Each number is 128 + 32 x the weight over the matrix's rms, rounded and kept within 0 to 255. Layers, rows and columns count from 0. Numbers have three digits each.

# down: layer 6 MLP down (transposed), 512x128, rms 0.134, rows 4-28, columns 0-127
# up: layer 6 MLP up, 512x128, rms 0.186, rows 5-28, columns 0-127
down4:139150124084136113146173140117136137161115143085167096121096100143153126183131130164148132112046158150171132126122143159130092105187094120091188166144131142141079135120128121118150118113116129123082158107177114153184144138120110157110089128097140056095083150102135149126152091095125137123120087128124105148106147141110123091143173087087139158117115088118077116191102155173160164148131
up5:128106169179242061093136133156128130163118151112157153146061086171126136140155099193104077176158173140040130091147141116107139159136123110152121139071114139097174192149139176111141163113162151151133064255118099152117106097141103136141164115158105089088104137060126134143108145080119152150139161141109145140099151126130130124180162168067162126137134180130152093116129101140127116116139
down5:131093150143114156157072197151144117137075129069162113086145122122137070089151133114122148075113162077141153050075167062121146090078162117169138147102153093116152125107060119133128094154129141153118103101129167109132161093139110121127133193119114109140154102165096093138155169113093114083117097163156255100181100159143115152097110184132114157143174092103145193080135150162101133147159
up6:136147177138152130180248122162115131111105207155156125113112134126145065111179145086086139153092088115159127153145147183125089118094146090191120087129115161121090141161143055147133126146159104151108136112122097124164109121105173132100168087120130125161125144140131143131180144173140137172156158128042110115130110134138138102090118150055142083142139124108169153140138114093101139169144
down6:102136137089119119075045069067166150178121070113046127143120111168154148127103152109156120071164187135080055093166135152168192108247143108113071153134124099139129159149160123078124087066098116082121095157132119131078147122149085121177127144151165142100135162120103127153125127127117171079130069122176140168153118110077095156134151093223097127150138157199169091128139136154153138081163
up7:085078192114123105147145114126154094164152178101111118148111059117113156178122154097093149128115155153147101146134107147122169143192119100097107210138121134173152170122126094180139109098103117162129138180143121143110106193169160158182117123189181092126109062131077153113114144090108157093084091089168142159132162152157114119125102154152114137094186114126161170097199111073119192126177
down7:164140101099151169181161178168120149122114118160174137130142202166127095099123086126163121093134128146108113075165134178103132104089155146213143081148065150113108078132148142064102138110157097140136097067127147166112103108120162162147125177072117114086140176114171091201142121190105117147084144165101172101158135083111127155091121145070098090178105125158083124126102133168145126148084
up8:068095168107119149156146150187122171108099147138153152128162158194092075120098189155148095095090126130195175153130112128146086126162091165167112092176130078074140145134148129107118102152142069094149093074123091122116135118139147174138145063138138091148120086142127117138125138111080085065147112135148109125131075144084164114105115135122126110063109114152102097131104123114094138104164
down8:104136132134120096130095145108075170140063119102148065080085129122132119141076137105109128114171132201119051099132165106131077120085126062066144146089103156107176126134180124144125126114180150131141144116115176095133144113176110125107107160101161141102124112134097146173099126138196133125141113111110127158170152061161132135092150153119192107149102084165194130155168168186108140150148
up9:197143154129191028101124145104112169113148172138187098120058074184141129159142149158082046172111132149144112152077114138170142044125158125176118116123110137124110136125071096118152086164169118184128091096113163109127132130103136087095153064169171183122125125121182135188125074115180143133092074090125157146136078141117145119067089154134107148109113154164076058112074137088121141117119
down9:105107139067166169127140164054156149082130100158251144081139151154181107091056079132186104101137117055200016031145154103158066081145095131113128084159146144164102180146068138028155107026095140102117118130121178135130093220097083138163084119145122146095121153110210188204156157182124100111078098091111163141134116080128150145145101097093119155118102134136139125145120095161153164151157
up10:120128136191107114121129185128091079078096074135151092107139132140188127134164154149121086109134093104107053138163137064167118151130184111149117147083121133133059117186153147105178180131153108087057112090137112138172075112112126138152167126097116150080112169106079112111048123131092100154157122096173125049119171048165107068129135091110148134082073169131128111153133071116191130087150
down10:165228066140150075124190213115122047174119168095126113131107131166122103113183087133157109142141043079120164147149108132079117128157149110176148144145150135104158115138108171075147128136138134063094084171158076153146139108107136159069127123130090146150117121150128040121100082147111096126118075123156126070126134108167101176118129103163162122195111100187087078133086074037106117148125
up11:160116121115089172122123137159088146128169137099087147152152091114127112155156206105137129045165133164093170130154187136158060116153082085178113094153036102176119110134136122115157089136140122090153184048125086087178134148088068128171076104133166151136144099107102076085154119100118138168176134068105152167115129136052155114220064134184125140156112162114087110129104156078095116151121
down11:077087168104107088087105162062174119151109098098103107143164176155208159098033085079206106117072197121175129151146147112093120091098096085169139053100124152105143071115126151201126134218168072169104150095109158208123100104072131085131080141051054149067182166169150099104084186132148118155193102111181161114119116100154080082069127155162146117143151118173177136096108156086127123140134
up12:164080055179142118109121105146119094164195123153201132101138159177128065064112107133129198113130150090152119097076156161104101113138145100110118112106109086170062145064157171140095151111173124136093186141168111127184089059144179064133138121106096145116093117090131131163128142111136123112196106108161081086129149130111138131128128115139118074157119159128143178141099126158195178109185
down12:123123155124156133150135149159143114070139158092115165147152136104128205124115091131141073104104170169109150158137094191103122139122130145147129138094100203134169113093048066139143101108107172106130123107107110074070202134101140100137143115138172132168129181149118186093096164119141108117083162159087175120150082143177150110106119121158150128121165115205097086154138132192060123145107
up13:139111138133083113115082150140101159090098156143139101143151119155135115166113176138115137121107161123126086132169093139131099163078164120212150095107110122133111192124118127099145172144164163160153132097178125125103122159126097137115174106131133170079136028167148056128166148128099213076166096109141101126127063131029139099147141117105079120125125133128139083149139139203119085107072
down13:075128120136150090108198143106216184182133135070138154086171177184114126123147161098120144164138123151133185178111157146071173140092112110083115130141167133061159112121111111113131112102124079155162125142179123040139061113071153125100159097112126096146144144094095119077075175138144119185183175141118135130194106148184153187107129124169123144145174188121149143147083126122147131181159
up14:107045108105118047098131143127090102124141120126152163075179153108150065147158197138137094139138091133126142151132150160158151157117109138146159102101135103094182140117174149118097139157144115106114117073076105155122122166109053143135109130085134119079115104163123128151091101177169147087147151161102090148144110171139077134042138136117157125124168132184193145166197095184096126115194
down14:137151076150094174172132121169117129158051101097084122084091118143095098123183114123181127125063190133108112144123113064134116126230133117087151135117091106113123080114156064170103043106103135077128128132175115090148116101186153093139171124163111139096110183123158122117127130118106117143119101087124146143036133134103113165196095153143097162131108161085101109115144168148127074128153
up15:145128112130085152076127139107160165134112187159131149154125153147128121121119127130177170103184164107167110118158127209105112105110093199160161156123122179035170121122190076123128102173126113140107134169170121138156105131195098135131154118136181127125110118139106136130158137060150150083166142108088079151153062149118109141134143147101150127119186145129155185136134074141117142135157
down15:132074102120141093160116096173100152165091115102201115081135139071114124134202210095075156106018078101165173113106117152119101102187154081164129125182169112160119158108098128084095152108140135167197096047090100185139178117130123136090169089140116119117104144126117107135150147203136060200137163097157135165131158164138127092147127109118124123125080100169120138154142136165110079164110
up16:113137117138184088109131149139157170165120163156137125073095100142149140190171190105111078117137149146168166111098148121118146119146150150134127105171100131157159148093097156059089085081130113132106119119199110141114109140110216150104107092160082089102097122134168178141083080133173094091145163142138082092114149128134133108082171149172123141132194121106142076104131086141151163081199
down16:118095169126094159184148108140108108085139143116103133168173138104104125094096086141126151151123087108122101112133114157149117115112115124108124139070111134081107133156162121211187171170129083104148104142083119150100121110157069139151140178117174120153122167127088116130138155132095179170098114120109114167190113167085124123172101140085115157116075124132141150148114133090120087132094
up17:155105141191088099118133086138117141133142020079136093141133112122176121090162146107111115111127160120137150113126143090094164108154149104112158153187071118123100076129157158157169114127131144168105145100099139110134094090146053141129137115180148220098116168121096107142120082107135111054136158085086057139168133106174151133123047184129128168125180136204125074151107122096180123070099
down17:107116127145093148140143132120074214125135210159077151085158097109086207142138147124146094117154103077128089159173163188195150142136119107120122083131080151093109127139137140144108129082109154152071096198149087121126125152180195171125148160103084128163115119088117131158121120148154138098189104120078109163137144107132078078166185105150144171149121177159117160168137143155102101152165
up18:190070155121116127060107184119161167152133130170105099144141063150212136154148143142133092063128175140144105067139132114139147119073171098123128138098162145155093148085158136122150187060125156117138141136064091134144144127100136178032131141122119074139119138073122124188098114138133148100178139124149129116078138108169208087141156102187082154127143117159131064116128175138137105113097
down18:114161079095169124172165172138055147140137114097150111147112164135131108172106135095105172124074118159089095166123106180151123108230130192107138071104080130136134109147084067152120145147103109161159116071109130107203063189161112113206136118124142117091106123104092084128147131186147123125091095162099133141126114185130061139158171164106113114167098120110127144161112113166146155142108
up19:106129136115117126147114132156106135117145135154104146103144119142113152153100077045124164134065105125124108112150098131190150104140117147149082094037163124076126172165096177137103149124066099093127127139103170087112133072080163141144171103146135125149140122136080143142111142172105117094109135089142112131118172072150085113211095078069106144061086158099140147174096150202121122176125
down19:147184163117147131155140117170135148104156131150123152091144152136080148175116211174119109135139091155146151050105148163091120187098071134071132103192104103167115150112139100113146113126131093124084173143137179189177063153138189100081125124143117148151101059129181111142111115186150130148169147104130120094131091118139170134123123112101187153136127151107100082139168127151172162134139
up20:171150113079128127103140101095063091143132141138150135159178108125131128115130100140129148109134125143107158135109119234068120155078146102131121204119100085090146153107165139134172076103117137138137165147115191105163069124191127122104127084132062129172140141116111162098125128150129153131144097183131179146101215125118144100125134138100157098127083200108129147119121059093146095118149
down20:075063151154151093127147142147168122136134114126108144028138121136124123138102151119140157129130142054135093107144151072153141139126102121153104099107169210183089119165081156135083126094129106107140095128168104099109172110092125134184133171123171152106053120125189113107176150094138142097114163116126115140187077121135089110100112165141133122115114117143136124095173152149137134083128
up21:134141106151128124149127120131140147080117072097145109143050132100151150157129134118167083182164164165193125078141112115131224095131158053049132118115099167159125152182100122122106182110182120128137150108127202100120110062084059120182167094132154151124077130125160163147091144117142122110102134112059123188144198106131137105170095097134154094201099116189131130148098108119133168119136
down21:169171183208136120095129163096068118114074147158111101073195120142127091131118134114076120120132129110071097118110133102082158167089119151147082171097128062116109130143139124198103083087047075115062150235121132150126080168152172106143079110127091091132126059134119157120207097112136167098133130179068081051123116144139129164157133094128127146063128090143114131152117136138102119153147
up22:171111101122164143092104201136082152149175128161130131167093124141139118142139132084126140102139103163114106159152137097108217108164125082115090218199137096144100172108167089139144155139102183097110092135148148115074101062112110135142134188154107100144091074098113163092104129075143093132157130119143103111175125127164104146152119121171154088079132100154158149148114148102125126134168
down22:126152134130094120144182073123193164106128130080117128084160163170101132117135142143185130123131156088132159125156108102125101151149131149150135036112101166118167137131133119090186072099126083105148116102113137144129123163145150163137091103098148154122128185148120108139125130156131166140114088089145106162102107102105187110154109102081084144132120121121029143099125081148110117115138
up23:136138147131156111098132153121142115200135136140103109138177122102124093179149161119091101175160152140188192074156133132121128115141162100105113068084117171131134170124126154111110107112180151119173130104161117136106168122062180091128135155169141139126073146097135118170141135085124135121110177113121036121114128163154029135128121093163120086150165169145098098080112156125091130158144
down23:118140132098073132146163072127088116099129130143120147147083143117126114150139110097177102131130085116115113194148073131137097119093153173156148181160119084136165099087124119144171099119105104107093167181077122158149134113148153184130071111077123126119165164157180170106104087118109162133160118115130192157154087099113137077121159125121102100114125108126102153214141119135161089123138
up24:175120131163103152109141180149119154102144126106192144216171101153130148185113114117089105132144123130068105167141110175064112121119153108150069142093151190107108173076088147116124170116074163158139132161123097106124124114120098127134088176152116159146138082103072122096091114154113104117117081092145169118125145142150158166160144143134129168138131125158154065143126168129149060087100
down24:151163113125113128157100101112118172161144107104139144128119178138156049146109084159096106146110168137139138183131178140185144172174126116133128090160051096097117115183087151137138144073185133171093085116099125145157120063102160147129109107112128154128109129138170126126133183192177064113173143106114080141081177122082068060089104089161132106162112115134164103153134074128121137100096
up25:090084121147050153080140105186114146076186174122137103110154069140157193137114146126104120099169145130110146101100129091114040122133092150132099138157147106117123133075096159151160098141142114116143201144085174117165132119128123150181151127132123146090156184112153127147096145128159134144160127133126134114122107185125097143174061142144068129153134092113134137114086157084123100114142
down25:156098110085156117120076111135188163142112119090138173176123165079086091183157143106151146145136118127099143095147135116097141133133146113178145121107145125103161142160134101131089162097114162121128097076140101146120156168119122137106129084169103110147155128090133153102159070140123127102121099129105093106137147120119095131127159145124144151173140102097106095144114137178073101145117
up26:102128107101073114145149129101066126132127137144149094158051187097062087108071159213104118145138107101112148053143128149167099050152073133143167099110109127100092051076100079140161066101114103117094187122155144173144110117120099132087113100110176171146111058158099066146110161186144129109189149221121091107135166192146117084154138109146105084133188196180155119117095099175133074124140
down26:174131053184195129172138093104101126071082129115109140149103110148194102140211146097180095096126108195100146108170186107126112125132165120107130161115069129082156184123168131118137108149068165108081093106161121146122112124150211125167167140154047198085159093157131077137112151159229123188105085097110126152064193183145177106137174103074176173140116104113108171156176166115133174116149
up27:109114093136132126201148096074112118122120163155128146084146122129105148113152134090141104160078115147149081080077120189109113128158085116181134124084171133095074099171149168117149149126112113095119110110157134163090102143115194140132133125161126142181139099103144129126178120165155106194081145166149073136053077139070125066117154123153122107166120150106115092100104103115126111170121
down27:070126132126093142045108137152121169181155177136149099152081042130148128142123191119144075060159142105143122149158131099123151118106109133125122127146163038121101105145147112138129166158133145102105200140053140117125096137145111143117145143109113177171124078151120168110130084066161117078131119116099119077156103151151099140115104113144132224116178125104126145096124112147130083101139
up28:075134132107176116140143132134064144136143090114123150097025078080105197131152168176108075084145145152136098175090135149065153086164155077108075110127133130127131056150120136124111165112069125122104131135108144149105114169032102134059129165096127131161121141093086053151105173121138131157091169098138117198141171140175142145183171140095131093143183133174139088112079149157056105109104
down28:122132113106111119093167140094129119116152168157113130149121164121145137121085140135127163095101129187156171081091128136103138135143132137182133108088185165128147136136076142173120071122147090182088144232152183172160139072127075141112089159082109124095145097152170062106162171075086156069110143165149125108128064139112118163056159156161066102145143113153155189116081145140141225167099